Part of a small language model's weights.
Architecture: RMSNorm before each block, no biases in attention or MLP, untied embeddings.
Each number is 50 + 10 x the weight over its row's rms, rounded and kept within 0 to 99. Layers, rows and columns count from 0. The size before them is the row's rms in percent of the matrix's.

# layer 4 MLP up, 768x192, rms 0.138, rows 146-182, columns 0-191
102:76 47 54 70 59 54 41 60 50 37 30 55 74 42 52 57 49 50 50 41 38 48 51 47 62 59 61 47 46 58 61 69 57 62 56 63 66 75 39 50 55 65 56 68 54 46 39 50 60 53 68 46 40 38 60 48 46 41 52 41 55 53 55 43 56 49 53 64 70 49 49 42 49 37 63 38 62 43 50 41 52 48 46 46 56 49 64 27 50 38 51 40 64 44 64 63 73 41 47 50 48 63 30 44 55 51 29 41 25 61 38 40 51 58 55 57 28 48 42 43 58 52 60 31 55 58 42 57 39 55 46 45 39 63 44 51 51 57 50 29 64 42 57 49 50 55 32 36 34 54 53 40 55 46 51 40 47 43 41 53 53 41 59 59 55 40 58 48 49 38 60 50 62 47 63 56 57 41 56 45 45 57 47 41 47 32 58 41 59 42 54 58
102:36 27 41 56 39 52 70 49 53 53 25 50 59 42 56 30 54 57 57 70 69 60 58 53 54 49 51 38 48 41 59 66 51 39 43 39 56 64 48 40 63 60 74 46 65 51 56 69 49 54 52 52 52 44 61 43 55 41 49 38 51 39 68 55 36 58 51 50 58 58 50 43 63 53 34 53 66 27 46 48 51 66 56 57 40 56 57 50 42 59 47 45 43 49 52 52 55 45 67 65 64 68 50 52 46 29 52 64 62 63 50 46 41 60 49 31 45 36 49 51 58 56 53 52 57 43 49 44 64 55 42 39 42 50 57 58 51 48 59 43 35 43 44 41 48 49 35 54 58 55 43 40 60 54 52 53 61 53 35 59 39 34 56 38 59 43 63 65 46 69 46 25 44 49 45 43 51 50 59 44 66 53 24 34 41 44 37 35 50 39 49 53
096:49 44 61 44 50 74 47 64 44 41 54 53 50 58 69 50 50 49 67 53 68 50 46 42 56 44 57 67 45 63 63 56 54 36 47 56 59 32 46 55 46 52 51 32 35 58 46 23 37 45 65 65 45 46 43 61 53 51 67 54 60 32 47 73 49 47 57 27 66 67 52 46 45 50 43 45 68 44 58 46 62 55 65 68 51 50 40 45 51 42 64 47 53 46 46 44 44 50 41 59 41 61 42 58 54 45 36 48 61 62 33 56 45 53 60 70 74 34 60 57 42 45 36 52 35 40 48 44 50 48 56 47 39 30 39 49 61 54 43 48 58 58 40 45 57 41 37 65 59 41 53 58 51 51 46 55 65 66 53 55 39 41 64 41 53 34 60 59 57 60 56 31 54 47 44 52 42 50 62 57 38 40 50 57 55 53 34 70 49 66 52 58
096:56 66 55 57 61 59 44 34 41 35 43 55 28 45 36 49 62 67 60 55 52 43 43 50 47 29 61 45 61 64 39 53 53 51 57 46 50 44 53 48 58 64 43 40 58 58 52 52 55 62 46 30 47 54 58 53 35 47 54 40 71 53 54 44 64 38 54 57 67 43 44 58 67 48 54 55 54 52 44 48 48 54 26 41 62 33 47 57 43 59 54 48 60 70 57 59 43 46 38 40 60 58 48 67 49 49 63 49 49 37 44 33 56 41 53 69 49 72 66 53 58 46 45 41 54 42 63 35 55 43 56 40 49 30 44 40 33 19 55 50 23 46 53 71 54 58 55 48 56 39 53 49 43 54 55 46 54 68 45 54 56 40 54 47 73 51 48 58 41 48 62 53 50 39 49 50 65 49 51 42 60 31 61 64 49 70 46 57 55 51 57 39
104:37 53 57 39 64 59 58 48 39 47 41 43 39 47 44 52 51 57 40 43 57 72 42 61 56 69 37 39 80 42 46 38 50 50 54 55 40 27 38 49 39 54 23 31 55 67 57 33 41 48 62 43 51 56 74 46 42 43 41 52 58 42 69 57 51 54 50 49 54 56 40 54 51 49 63 33 66 39 44 49 47 47 48 42 54 68 54 33 44 53 46 49 46 50 48 52 50 47 51 63 58 60 62 51 43 50 49 53 53 47 46 34 57 50 41 50 51 49 44 33 57 57 49 39 37 39 48 58 36 40 55 48 58 52 36 50 56 31 44 45 48 60 45 43 59 40 60 39 36 60 36 47 53 37 33 62 46 63 66 39 66 62 70 39 60 70 52 45 50 55 42 41 49 64 52 43 84 37 58 52 45 30 46 55 53 41 49 54 47 60 47 46
092:50 54 29 40 58 67 42 53 61 53 46 51 42 62 53 37 71 41 58 50 34 64 41 55 58 29 51 46 63 51 70 55 57 51 41 59 60 46 49 57 41 46 55 46 52 53 52 36 57 56 47 49 58 58 40 68 51 30 39 48 56 48 67 49 56 33 35 70 46 54 35 56 69 52 38 51 59 41 45 54 55 44 49 62 47 58 38 40 40 45 41 53 34 53 39 38 70 47 57 67 34 51 46 53 57 72 43 42 47 59 45 72 48 53 51 61 61 68 51 49 46 43 54 43 60 37 58 51 39 45 47 37 45 41 63 29 34 61 53 64 54 44 43 38 55 57 58 22 45 52 31 40 60 62 46 39 51 46 59 48 53 50 55 55 46 35 60 51 49 57 43 31 51 61 47 58 44 58 53 25 50 57 63 49 43 27 54 39 57 45 43 55
099:68 55 43 45 49 30 42 56 46 52 28 31 54 50 43 36 55 54 49 57 59 53 42 47 47 65 40 40 71 35 70 53 37 58 53 57 59 55 50 53 54 59 51 29 25 71 62 43 66 40 40 48 55 58 47 42 63 36 45 40 58 48 51 33 53 68 41 48 31 38 34 49 55 48 54 61 51 48 62 34 52 46 42 55 40 73 45 35 58 48 43 58 40 53 48 52 60 53 69 50 53 63 52 62 55 57 52 42 35 41 55 67 33 56 50 44 53 41 71 60 41 48 49 58 50 48 49 48 52 58 53 22 62 74 71 42 57 45 49 48 59 37 56 46 44 54 60 45 58 58 46 50 64 52 53 48 60 33 45 39 65 49 42 39 52 55 58 48 54 48 54 46 59 51 59 60 48 41 44 39 42 47 29 59 56 59 53 66 41 46 57 63
097:52 66 66 49 44 34 49 58 49 48 46 65 39 58 49 60 44 75 52 47 54 56 38 66 66 48 41 49 48 57 68 39 52 61 55 63 40 61 46 47 60 36 63 52 47 56 45 38 53 28 52 48 50 37 42 64 50 45 31 33 43 54 44 56 35 62 48 56 59 34 45 51 45 57 43 49 75 55 47 56 66 61 51 47 45 42 49 61 55 53 48 54 37 44 43 59 48 46 41 56 35 58 54 43 45 55 53 39 40 45 42 54 51 54 54 64 63 57 46 41 55 49 44 67 63 44 53 59 53 34 29 44 48 48 58 50 51 44 47 68 68 54 56 26 78 44 41 40 53 51 55 38 64 48 47 41 62 44 28 66 37 57 54 42 53 51 46 33 40 44 34 57 48 28 60 38 70 50 67 56 47 62 55 53 60 65 53 51 42 50 47 75
098:59 35 36 41 16 54 63 49 69 36 69 36 58 44 49 57 62 60 71 48 48 48 57 68 52 55 42 44 30 52 34 42 70 49 45 53 45 37 38 35 35 52 27 48 51 52 58 45 40 51 46 56 60 45 61 47 58 40 53 64 52 34 44 49 56 60 55 54 55 40 58 41 30 53 59 51 56 45 59 43 59 50 62 54 44 46 42 53 38 49 47 47 44 57 33 55 47 51 59 47 72 57 63 63 50 39 51 54 47 59 42 52 55 34 32 55 51 55 39 50 49 50 46 57 66 67 48 56 59 36 48 46 59 49 39 56 56 62 37 63 58 53 50 34 46 51 48 58 37 59 61 52 52 55 56 59 43 71 45 70 62 44 58 47 64 46 56 47 44 59 53 41 55 31 54 61 38 32 52 55 58 61 49 48 33 71 60 34 65 59 38 47
100:53 51 40 44 60 64 28 45 43 56 59 35 43 38 49 50 53 47 27 60 42 39 53 45 63 52 31 39 58 49 39 62 48 57 35 34 35 55 38 49 41 56 33 41 33 44 43 64 32 49 39 39 69 57 68 57 67 56 37 46 56 47 41 54 61 49 43 63 45 55 56 41 34 63 65 42 35 40 58 59 54 32 74 57 46 49 63 61 48 55 43 67 62 65 48 51 47 43 46 55 58 53 37 49 33 59 46 56 41 49 63 68 54 48 49 48 51 61 56 38 49 54 42 49 55 34 48 70 41 57 57 43 54 58 41 52 59 51 51 56 47 51 41 41 50 66 57 36 38 47 32 53 51 57 35 42 50 59 42 47 59 41 41 55 53 44 54 73 41 54 56 41 52 49 53 49 54 53 45 43 72 37 46 52 51 50 20 55 40 42 42 74
098:65 54 57 66 61 51 59 64 50 50 45 49 37 61 49 38 37 61 27 41 53 67 50 38 52 44 45 53 43 56 39 51 48 43 63 42 62 53 52 27 65 53 59 39 54 53 50 23 68 43 69 43 42 65 59 54 50 60 60 63 42 49 57 53 72 52 60 57 35 54 55 47 61 50 48 43 54 63 67 47 60 60 50 62 43 46 47 65 46 45 62 60 42 64 65 34 73 47 57 43 34 33 47 49 52 61 58 47 54 52 61 56 51 55 60 41 55 57 47 49 37 45 53 68 42 62 33 65 39 37 54 44 52 65 61 39 39 49 62 50 28 46 40 42 55 46 61 47 47 58 49 45 46 63 38 44 45 45 49 57 50 77 53 47 67 55 45 60 40 51 44 32 51 35 31 47 59 62 56 53 63 58 47 48 35 30 62 51 54 49 48 40
089:54 51 47 53 29 38 73 46 58 54 40 56 51 37 33 47 28 42 60 46 49 34 64 59 50 58 50 50 47 42 41 69 45 42 68 58 33 37 45 52 37 37 57 51 35 52 42 36 68 40 54 56 41 46 53 53 47 57 53 50 31 43 51 48 41 46 60 23 35 47 40 35 49 40 44 53 40 45 49 47 61 62 58 70 48 50 46 52 66 45 51 62 46 45 60 49 46 46 66 67 48 56 50 42 56 56 39 49 50 56 59 60 52 75 63 61 59 47 73 40 64 48 51 47 35 31 51 37 42 52 60 38 54 50 70 58 48 55 59 26 61 48 45 55 22 38 53 58 43 50 68 45 39 40 50 44 42 48 47 50 42 54 64 42 44 42 46 56 44 56 57 51 59 39 61 54 48 42 55 28 75 58 46 41 47 58 49 41 39 50 51 45
101:54 37 44 42 47 73 49 62 42 71 59 35 54 61 59 44 27 52 34 59 56 47 54 54 55 45 34 67 33 60 35 47 44 48 47 47 56 33 49 71 50 60 52 51 36 64 45 51 59 60 47 56 55 71 37 61 44 45 47 60 45 37 60 61 59 62 67 62 29 55 56 69 47 53 40 56 38 49 45 62 38 61 44 74 37 51 50 46 27 58 54 59 63 45 49 43 40 56 52 56 48 33 48 38 33 40 40 58 60 45 54 59 35 63 39 43 47 58 46 52 46 43 43 56 30 41 61 43 42 45 56 46 61 25 53 54 51 27 32 52 61 54 54 56 50 26 45 49 61 53 65 41 54 50 52 54 72 56 54 46 55 59 48 47 47 50 54 48 51 39 56 56 62 59 62 38 49 54 47 49 62 41 48 49 48 67 59 50 54 46 57 52
097:49 47 67 49 54 52 46 59 68 30 57 59 51 34 51 74 58 51 45 41 46 52 50 46 51 63 46 60 60 60 59 29 50 60 49 55 45 44 51 49 44 42 37 44 62 61 51 54 50 43 52 48 42 71 55 57 30 38 43 25 58 48 43 41 44 39 65 47 41 49 52 35 45 39 74 48 50 44 54 56 58 39 47 60 60 45 52 46 54 38 73 58 48 70 69 46 60 34 56 27 58 43 49 53 70 56 43 64 65 80 51 43 57 52 43 57 51 38 50 39 51 47 44 46 38 47 46 34 56 42 53 37 45 62 54 57 49 52 48 51 49 61 59 50 37 45 52 47 42 34 57 37 57 59 42 50 57 52 47 43 57 41 66 35 48 52 60 47 60 51 51 52 56 55 41 53 69 61 67 46 46 57 35 69 48 60 47 70 50 57 30 74
103:55 42 50 55 51 29 50 56 54 40 55 54 42 59 33 50 47 55 44 52 45 65 43 59 55 47 51 58 41 50 63 49 63 53 43 66 44 46 51 40 40 43 53 54 34 78 46 37 42 39 36 46 51 42 36 37 49 55 46 41 45 56 55 52 61 44 69 54 41 56 42 60 39 56 44 47 52 55 56 26 55 46 53 42 48 52 60 61 56 60 66 45 51 43 50 56 39 46 45 49 45 38 62 55 37 56 65 48 28 63 47 55 49 46 51 57 53 58 51 56 55 49 49 43 48 52 66 48 54 43 51 50 57 61 36 44 51 60 56 47 59 48 25 36 26 43 58 65 34 23 43 40 54 42 20 55 51 47 55 52 76 36 50 53 61 39 61 50 46 52 59 45 37 70 65 30 40 40 42 29 36 47 39 59 53 38 65 70 70 40 46 53
098:50 29 45 50 53 41 60 70 64 41 43 46 48 71 50 42 49 60 68 39 55 43 66 41 57 51 65 28 47 44 38 50 59 51 48 52 51 62 32 58 46 37 60 55 47 47 46 47 47 42 52 60 57 53 55 43 64 42 42 48 63 28 31 41 51 50 50 51 41 67 61 50 43 44 51 58 39 54 55 46 47 30 45 60 49 49 62 26 30 39 54 47 44 44 36 56 57 48 63 57 60 46 65 46 46 60 55 58 46 47 54 64 56 37 39 57 57 48 46 46 47 50 43 67 65 32 57 69 60 30 31 58 44 56 48 51 53 54 47 37 52 35 56 51 51 35 37 57 47 66 44 48 31 23 50 42 33 50 43 40 28 45 63 62 61 47 51 46 54 52 64 47 59 31 59 43 46 55 63 49 30 62 50 56 58 59 56 65 49 52 57 44
096:38 39 47 48 24 38 35 47 34 55 51 36 38 55 45 48 43 46 47 50 42 68 55 33 53 40 55 30 60 59 46 64 33 49 47 50 60 63 46 52 41 56 46 36 60 53 72 38 31 60 51 60 53 53 48 61 38 69 48 39 52 54 40 68 49 63 44 34 48 36 45 54 48 54 55 54 56 50 40 45 63 42 62 52 47 53 52 53 49 38 51 58 48 52 26 44 66 54 65 44 61 59 49 41 69 51 35 60 47 41 75 44 41 55 49 64 54 46 66 58 59 46 37 48 57 61 47 43 40 40 62 43 49 56 50 48 39 57 66 64 55 53 56 58 65 39 58 36 40 40 33 50 68 65 39 57 50 70 57 42 36 30 53 45 41 44 51 46 66 56 61 54 58 59 61 53 54 62 48 36 62 43 50 40 49 35 51 70 49 62 48 60
099:42 39 35 45 50 46 56 53 47 63 58 50 50 39 50 53 62 50 60 71 51 49 60 45 54 43 41 42 63 64 33 47 47 48 47 40 47 58 72 53 67 60 42 47 44 43 46 57 53 56 51 46 60 56 49 38 47 42 45 55 37 70 30 29 35 56 53 57 34 44 46 48 34 36 30 30 47 70 38 64 40 62 54 63 33 38 62 50 62 30 35 58 59 50 50 56 41 49 51 36 40 41 38 50 46 42 56 40 45 54 59 41 42 36 48 59 45 43 48 43 78 51 54 63 41 49 57 25 56 49 46 49 49 50 49 49 46 63 48 61 65 57 59 48 48 43 49 32 43 44 54 62 45 39 56 55 38 38 44 50 28 63 43 50 46 35 59 40 57 35 53 62 52 71 55 50 55 41 72 52 69 42 53 36 41 55 49 60 59 40 44 35
099:48 54 56 55 52 30 51 54 48 52 42 38 28 34 63 64 35 53 47 65 76 42 53 43 53 43 51 56 57 56 60 41 49 56 40 54 53 46 44 64 36 33 48 50 53 47 47 57 70 42 52 54 62 52 48 48 47 52 47 49 43 40 59 54 64 42 48 27 54 46 70 51 58 39 55 51 48 50 53 38 27 42 37 46 53 57 63 39 66 46 47 67 48 41 51 33 39 36 42 35 47 57 71 49 55 53 56 51 52 50 64 41 39 52 37 37 54 45 47 57 61 47 51 65 51 39 43 45 47 43 46 53 50 51 48 39 53 47 46 59 62 54 69 44 72 32 58 31 56 37 76 57 52 55 41 71 37 44 30 61 56 57 40 54 64 44 50 55 45 62 64 36 40 70 40 42 64 60 39 53 42 28 46 63 44 55 55 37 47 41 58 52
104:53 44 35 66 46 51 45 60 46 43 35 37 45 50 53 32 60 55 44 45 35 59 50 58 37 60 40 59 50 65 38 40 69 44 43 51 50 44 49 38 49 55 52 43 58 57 49 60 51 39 49 56 38 52 48 48 64 64 37 47 47 52 57 60 50 66 43 54 42 68 40 34 59 52 53 61 30 50 46 47 42 49 53 24 58 65 47 37 42 32 42 56 51 57 42 59 53 37 71 57 46 42 36 46 54 53 48 49 46 57 52 63 41 62 61 59 51 45 41 53 37 49 48 47 52 52 63 35 54 50 48 57 55 58 46 41 40 53 48 42 67 49 51 49 45 50 35 15 75 36 59 55 75 28 50 39 28 44 39 59 45 57 63 59 47 58 54 57 60 46 50 41 48 46 39 58 41 61 78 63 58 56 60 62 37 55 30 44 45 42 48 36
103:57 36 49 43 47 57 50 30 52 59 54 57 59 46 51 55 43 40 56 36 23 45 66 45 49 67 63 58 65 57 74 50 64 44 48 31 51 40 51 50 44 54 36 56 62 41 47 53 57 50 60 31 58 34 49 41 46 63 49 38 46 51 48 62 39 44 58 54 57 51 45 49 40 62 50 30 62 53 21 68 59 41 60 45 48 55 54 61 58 51 52 48 59 33 48 46 40 56 43 66 51 50 51 43 49 47 36 51 48 60 71 35 63 51 64 62 63 60 52 64 41 35 34 47 36 41 54 46 51 68 29 55 55 39 38 60 33 44 47 43 59 53 55 66 47 43 45 52 58 65 35 37 65 52 31 32 47 42 62 59 42 44 45 41 59 60 39 61 47 61 51 51 68 65 53 45 51 49 62 50 43 58 59 41 57 58 46 61 37 44 48 65
104:42 61 46 47 47 57 46 45 45 54 49 48 50 47 36 51 50 53 41 56 42 64 62 37 61 32 67 49 64 55 38 43 58 44 42 50 47 41 40 55 32 58 65 55 52 27 54 56 63 53 62 53 60 45 51 45 46 59 44 47 64 44 49 75 49 62 46 39 55 68 52 35 48 47 55 59 60 64 56 37 50 42 57 57 27 63 54 43 50 62 55 42 32 62 43 49 68 39 54 65 47 49 52 47 56 44 50 47 15 63 64 54 51 46 55 47 57 60 65 34 65 55 27 45 48 62 39 60 52 60 49 59 46 49 55 29 45 51 40 42 53 41 54 48 56 69 49 49 50 55 56 50 62 70 46 65 62 44 58 46 55 63 42 30 68 35 48 49 55 41 24 45 41 46 57 60 34 56 55 28 46 62 47 50 36 44 50 57 38 45 43 37
105:51 52 24 35 61 58 63 57 33 45 55 42 48 39 32 51 46 42 44 43 59 42 49 42 51 73 59 45 33 58 61 36 55 40 45 58 46 56 49 41 55 42 47 56 51 46 45 56 56 42 48 63 54 58 59 57 42 64 51 53 53 58 50 68 54 47 47 57 34 50 55 42 49 49 43 62 59 53 61 46 51 54 43 36 48 50 58 54 42 38 48 60 52 54 57 53 64 49 38 23 35 47 39 43 38 35 55 76 27 40 60 43 37 67 53 59 63 62 55 56 55 48 56 54 35 46 65 76 54 63 69 23 62 44 58 53 56 51 40 48 55 39 56 36 63 46 44 68 57 48 46 55 46 46 47 36 38 33 67 42 49 57 48 58 39 50 49 43 46 41 44 38 67 58 47 40 44 29 65 28 58 45 61 54 51 52 52 55 52 48 70 51
100:55 42 46 42 36 53 48 58 63 48 45 60 48 57 37 63 43 42 55 57 60 48 62 49 67 36 47 40 50 38 45 74 43 32 54 50 51 30 49 56 41 40 47 50 65 37 44 66 34 48 65 38 52 52 53 52 58 47 57 32 49 36 61 43 59 37 63 55 41 62 63 38 45 52 63 58 54 36 44 37 52 54 45 32 67 46 22 50 47 59 48 44 45 52 46 31 43 37 45 53 47 31 38 38 54 31 49 61 55 65 25 56 44 56 51 46 42 42 47 64 68 48 58 38 62 54 53 30 49 44 61 36 63 62 67 60 37 66 38 52 47 39 53 48 41 54 49 39 25 59 46 48 55 43 48 55 42 52 45 55 39 43 39 53 37 39 44 41 62 47 39 69 50 64 39 56 69 36 52 45 50 54 58 39 47 54 43 45 50 49 52 53
105:56 33 45 60 36 49 61 51 37 42 47 31 53 33 57 48 52 54 35 47 53 74 43 51 40 36 38 78 55 46 47 29 51 41 47 28 65 44 73 51 50 50 57 39 36 52 64 62 60 51 47 50 47 51 44 50 54 33 52 52 60 56 66 66 62 56 44 61 41 58 57 70 57 41 52 54 42 61 69 56 40 38 51 54 60 57 53 49 57 36 51 65 54 54 59 42 49 59 62 46 43 44 55 44 52 40 40 51 61 74 39 55 32 72 68 42 62 54 61 46 39 46 31 64 54 59 55 51 61 57 38 66 59 55 55 41 54 51 56 48 46 60 59 60 43 54 56 48 53 43 43 50 47 38 61 43 51 47 35 48 55 37 64 56 42 50 59 48 36 46 44 45 68 72 52 43 41 61 55 54 48 40 37 48 43 62 58 24 43 59 52 61
102:62 43 51 47 61 45 38 65 46 40 52 56 53 52 47 83 59 44 58 28 59 53 47 56 55 53 39 45 54 50 55 47 29 54 52 49 59 37 45 46 55 49 53 53 58 34 50 42 56 48 55 49 55 51 35 67 45 57 60 45 58 48 61 37 70 34 57 66 56 61 55 45 29 66 35 47 54 28 47 62 51 38 43 49 59 58 49 36 49 45 36 53 41 60 56 50 55 57 36 40 74 55 39 39 43 60 50 49 36 51 34 49 43 52 66 57 57 56 37 50 59 44 46 54 30 57 48 41 32 52 47 45 30 54 49 49 49 43 65 59 48 58 50 39 34 64 56 63 38 30 43 66 49 50 60 47 61 58 51 48 63 63 67 54 38 61 61 43 43 38 55 41 50 59 49 37 53 36 41 33 47 69 49 66 42 46 52 31 65 66 48 59
096:66 49 72 47 41 59 60 67 42 60 47 55 60 57 27 50 52 52 40 33 56 51 48 18 69 45 56 55 35 54 46 50 51 46 49 57 63 46 63 46 67 51 68 51 37 77 42 39 52 56 41 52 53 69 37 52 55 58 54 49 48 50 58 41 43 64 39 28 54 48 54 44 50 50 58 38 42 55 42 60 25 60 54 61 53 53 45 39 44 41 26 45 46 39 55 46 50 68 52 54 59 35 50 36 53 43 44 64 43 38 57 52 67 58 66 45 65 54 45 51 49 35 51 47 48 47 23 66 66 60 60 61 52 64 52 44 53 55 61 49 53 43 67 61 59 49 52 38 52 50 63 66 46 45 38 45 55 33 56 50 48 52 45 59 69 41 58 49 48 51 49 35 46 45 52 28 56 51 37 56 42 54 48 54 57 48 53 45 53 61 54 34
098:62 44 58 50 64 59 62 36 57 46 57 63 53 70 56 36 46 55 40 56 56 70 43 37 38 53 57 48 18 60 55 41 42 54 55 40 67 57 53 57 48 26 31 49 63 43 46 27 45 41 39 44 40 33 69 50 50 50 32 50 34 40 58 74 54 51 61 55 57 60 56 52 42 60 36 44 46 48 48 50 53 38 47 34 54 55 63 46 57 49 37 51 58 59 50 64 51 43 36 67 43 53 43 53 26 47 44 48 59 49 47 53 68 72 35 53 41 60 55 64 45 57 49 49 50 35 65 59 50 29 60 40 49 56 38 57 41 48 60 43 49 46 46 47 48 68 38 62 57 39 51 50 39 49 58 69 42 43 47 62 53 41 54 39 53 46 37 52 38 46 47 69 49 52 53 51 54 55 47 59 49 59 54 44 66 39 36 65 36 42 40 49
105:62 23 57 70 59 43 50 54 60 47 41 34 54 51 51 46 43 56 44 43 39 55 51 59 58 43 59 46 47 32 68 51 58 44 49 47 54 54 62 46 50 24 43 40 52 58 65 51 51 60 51 46 62 45 46 59 45 46 66 47 46 40 45 49 55 42 56 52 51 45 67 49 54 43 59 64 42 49 36 37 65 39 61 53 51 44 56 41 38 44 55 66 49 52 71 32 51 51 48 56 53 53 43 31 39 23 44 53 45 40 46 57 66 50 54 33 55 50 52 53 45 57 62 40 45 59 52 44 38 61 64 42 45 42 64 59 52 60 58 30 60 44 37 54 52 53 74 44 63 47 47 45 60 33 54 38 48 37 51 50 57 56 63 73 66 47 55 30 64 42 60 43 39 51 51 41 48 61 30 54 63 32 47 57 63 74 32 51 42 40 31 39
100:56 43 51 41 54 43 52 43 40 52 37 38 46 57 42 50 40 79 61 37 59 60 55 53 53 46 35 42 46 58 48 60 52 39 60 53 43 55 47 46 51 46 53 57 59 38 44 51 87 52 52 54 49 53 35 56 50 47 29 48 60 66 41 77 41 45 63 54 50 36 44 42 42 43 46 53 48 41 44 58 55 48 50 60 50 39 50 54 42 36 42 66 47 44 56 39 26 47 59 36 68 51 56 64 56 44 56 60 44 49 57 61 45 60 68 48 49 49 38 65 54 58 40 66 32 56 40 58 37 53 60 54 49 61 44 50 58 59 51 75 48 48 34 39 41 68 43 49 44 67 49 62 47 50 44 41 26 59 36 44 69 39 70 54 48 37 43 45 58 36 49 44 47 48 46 45 45 40 64 57 48 60 47 42 32 49 54 44 62 23 44 40
100:49 40 63 46 53 46 56 40 32 65 71 56 50 63 44 64 66 33 41 61 50 38 50 52 67 69 58 43 69 38 62 49 48 44 51 50 32 42 63 60 55 59 51 50 74 58 56 46 56 49 50 39 37 45 48 67 34 53 46 38 34 36 40 49 41 43 40 41 52 66 66 39 37 49 59 55 40 60 57 69 56 60 42 32 57 45 31 53 49 55 57 56 47 53 49 43 48 69 38 46 59 45 51 51 50 42 31 57 30 59 52 64 40 42 43 46 51 45 49 45 48 28 39 41 40 50 50 50 35 69 42 57 45 52 60 41 42 48 55 63 39 44 32 50 34 42 53 51 56 39 34 54 48 30 34 48 50 49 62 47 61 56 48 61 44 39 44 58 57 67 44 64 55 57 50 37 41 63 58 45 46 60 51 47 39 39 66 37 57 65 53 51
104:70 63 63 50 41 42 47 67 58 41 32 59 54 58 41 43 57 48 51 36 49 51 39 55 35 46 35 63 57 41 44 60 43 56 58 44 49 58 54 55 43 49 49 50 52 63 47 57 52 33 65 54 55 47 25 49 66 71 47 44 46 54 41 48 69 47 44 59 54 41 69 57 44 50 52 52 54 48 51 56 48 45 43 64 52 62 51 36 68 78 28 48 37 57 42 53 32 50 49 56 61 61 55 56 43 39 52 39 49 50 54 46 54 50 53 41 56 45 52 51 37 60 51 54 49 38 57 19 35 54 54 43 36 52 60 75 40 53 47 65 55 52 67 46 54 45 74 59 51 42 44 49 44 72 36 47 66 53 70 53 51 43 49 46 33 51 52 42 49 56 45 41 50 39 48 47 37 55 38 35 51 54 58 39 51 71 25 54 55 30 48 49
098:65 48 49 31 56 63 29 54 59 51 48 68 57 55 58 48 41 50 61 26 58 47 46 57 54 41 47 58 54 54 66 46 39 52 56 50 63 52 41 68 42 46 46 45 56 48 58 62 34 34 68 34 53 57 51 52 44 40 47 53 56 46 74 53 38 49 53 47 56 46 47 48 40 52 54 64 53 37 38 62 64 57 56 52 50 32 45 52 65 39 59 54 55 56 61 43 59 42 50 66 46 64 59 66 54 32 45 61 57 55 58 42 46 39 50 43 45 53 53 42 49 51 66 39 62 58 62 74 69 40 46 41 58 51 57 68 54 56 50 45 51 40 65 54 55 48 16 70 52 46 57 67 57 46 44 43 59 49 36 63 42 33 41 60 40 50 65 58 57 54 71 50 52 63 31 38 49 37 43 41 53 43 59 48 63 68 54 57 53 53 51 33
099:54 64 55 30 58 57 34 43 41 48 46 44 72 54 59 60 60 47 57 44 63 51 51 38 46 50 57 47 20 44 62 44 61 51 49 65 25 67 29 49 59 69 67 38 40 46 41 46 60 60 64 39 34 65 48 34 65 46 51 40 47 62 54 51 63 46 60 51 39 37 45 45 32 46 40 50 49 44 49 62 37 45 51 58 62 57 55 38 38 62 44 58 55 41 64 56 35 45 49 49 59 33 45 70 51 36 66 58 62 58 61 61 34 45 58 54 47 60 47 43 40 44 62 61 39 55 50 68 37 53 71 51 56 24 57 57 41 56 61 63 52 49 48 52 40 41 48 45 53 63 57 49 58 61 42 52 50 46 32 44 38 44 50 49 47 47 54 41 46 64 53 60 60 40 53 52 49 54 43 54 60 50 45 55 44 24 60 51 62 46 39 55
098:35 65 39 42 49 40 55 50 52 49 62 66 43 57 40 39 37 43 45 52 49 56 28 44 54 51 37 57 43 73 42 43 64 56 50 39 48 47 29 58 56 58 48 44 44 56 32 45 60 54 40 41 55 35 60 41 56 56 50 68 45 40 47 47 42 35 66 44 44 52 60 56 52 53 44 67 65 57 60 53 56 61 69 44 65 49 49 46 40 53 50 26 49 62 54 54 30 45 51 51 64 33 52 51 30 23 44 54 59 47 71 48 52 64 70 54 52 31 57 55 62 54 33 32 40 44 35 59 59 38 49 48 45 45 53 41 58 58 37 48 62 48 40 55 56 64 42 37 46 41 64 61 54 59 54 46 60 62 50 37 61 51 55 69 38 48 52 47 60 54 42 65 60 44 46 59 41 56 57 51 50 36 46 60 63 37 27 45 42 44 58 59
103:35 49 54 37 48 49 59 40 69 38 59 57 52 56 46 35 54 28 45 69 62 41 64 56 46 40 73 51 60 49 63 70 42 63 48 54 71 55 54 54 58 62 50 56 46 43 62 84 42 39 54 64 31 66 47 49 43 38 41 31 43 38 47 41 53 44 42 57 56 40 51 39 43 42 53 48 53 51 27 51 47 34 59 58 51 45 59 57 54 58 60 62 54 47 49 57 65 53 58 62 57 50 50 48 29 45 51 53 63 54 59 46 63 47 74 31 52 54 39 49 46 63 48 31 45 46 48 33 46 43 49 41 54 62 51 49 50 42 43 44 58 50 54 42 52 41 43 61 77 49 64 52 64 49 41 55 47 46 56 45 50 33 47 49 43 49 71 54 59 40 58 52 39 38 42 51 35 43 44 57 50 51 70 46 29 31 53 44 65 49 50 51
097:54 64 46 81 61 58 40 55 40 55 40 54 32 34 55 49 44 58 43 47 58 64 44 41 53 30 57 41 44 53 54 47 44 65 64 72 41 46 52 57 47 37 30 36 55 63 59 57 57 54 57 47 37 45 46 40 40 55 48 60 56 47 39 55 54 56 56 41 44 30 49 36 44 58 54 66 66 40 58 56 63 47 56 55 68 66 45 40 30 65 53 52 45 49 54 25 49 63 50 32 47 44 45 42 59 58 51 52 58 46 54 53 28 36 41 40 51 62 53 45 46 59 47 58 49 56 48 39 44 60 31 52 57 47 61 40 72 63 49 47 45 45 55 58 51 39 37 60 58 37 44 55 46 22 45 43 55 52 41 49 59 35 36 55 34 46 41 52 55 43 44 68 32 51 41 61 51 45 44 48 43 58 48 39 53 67 47 47 44 38 42 26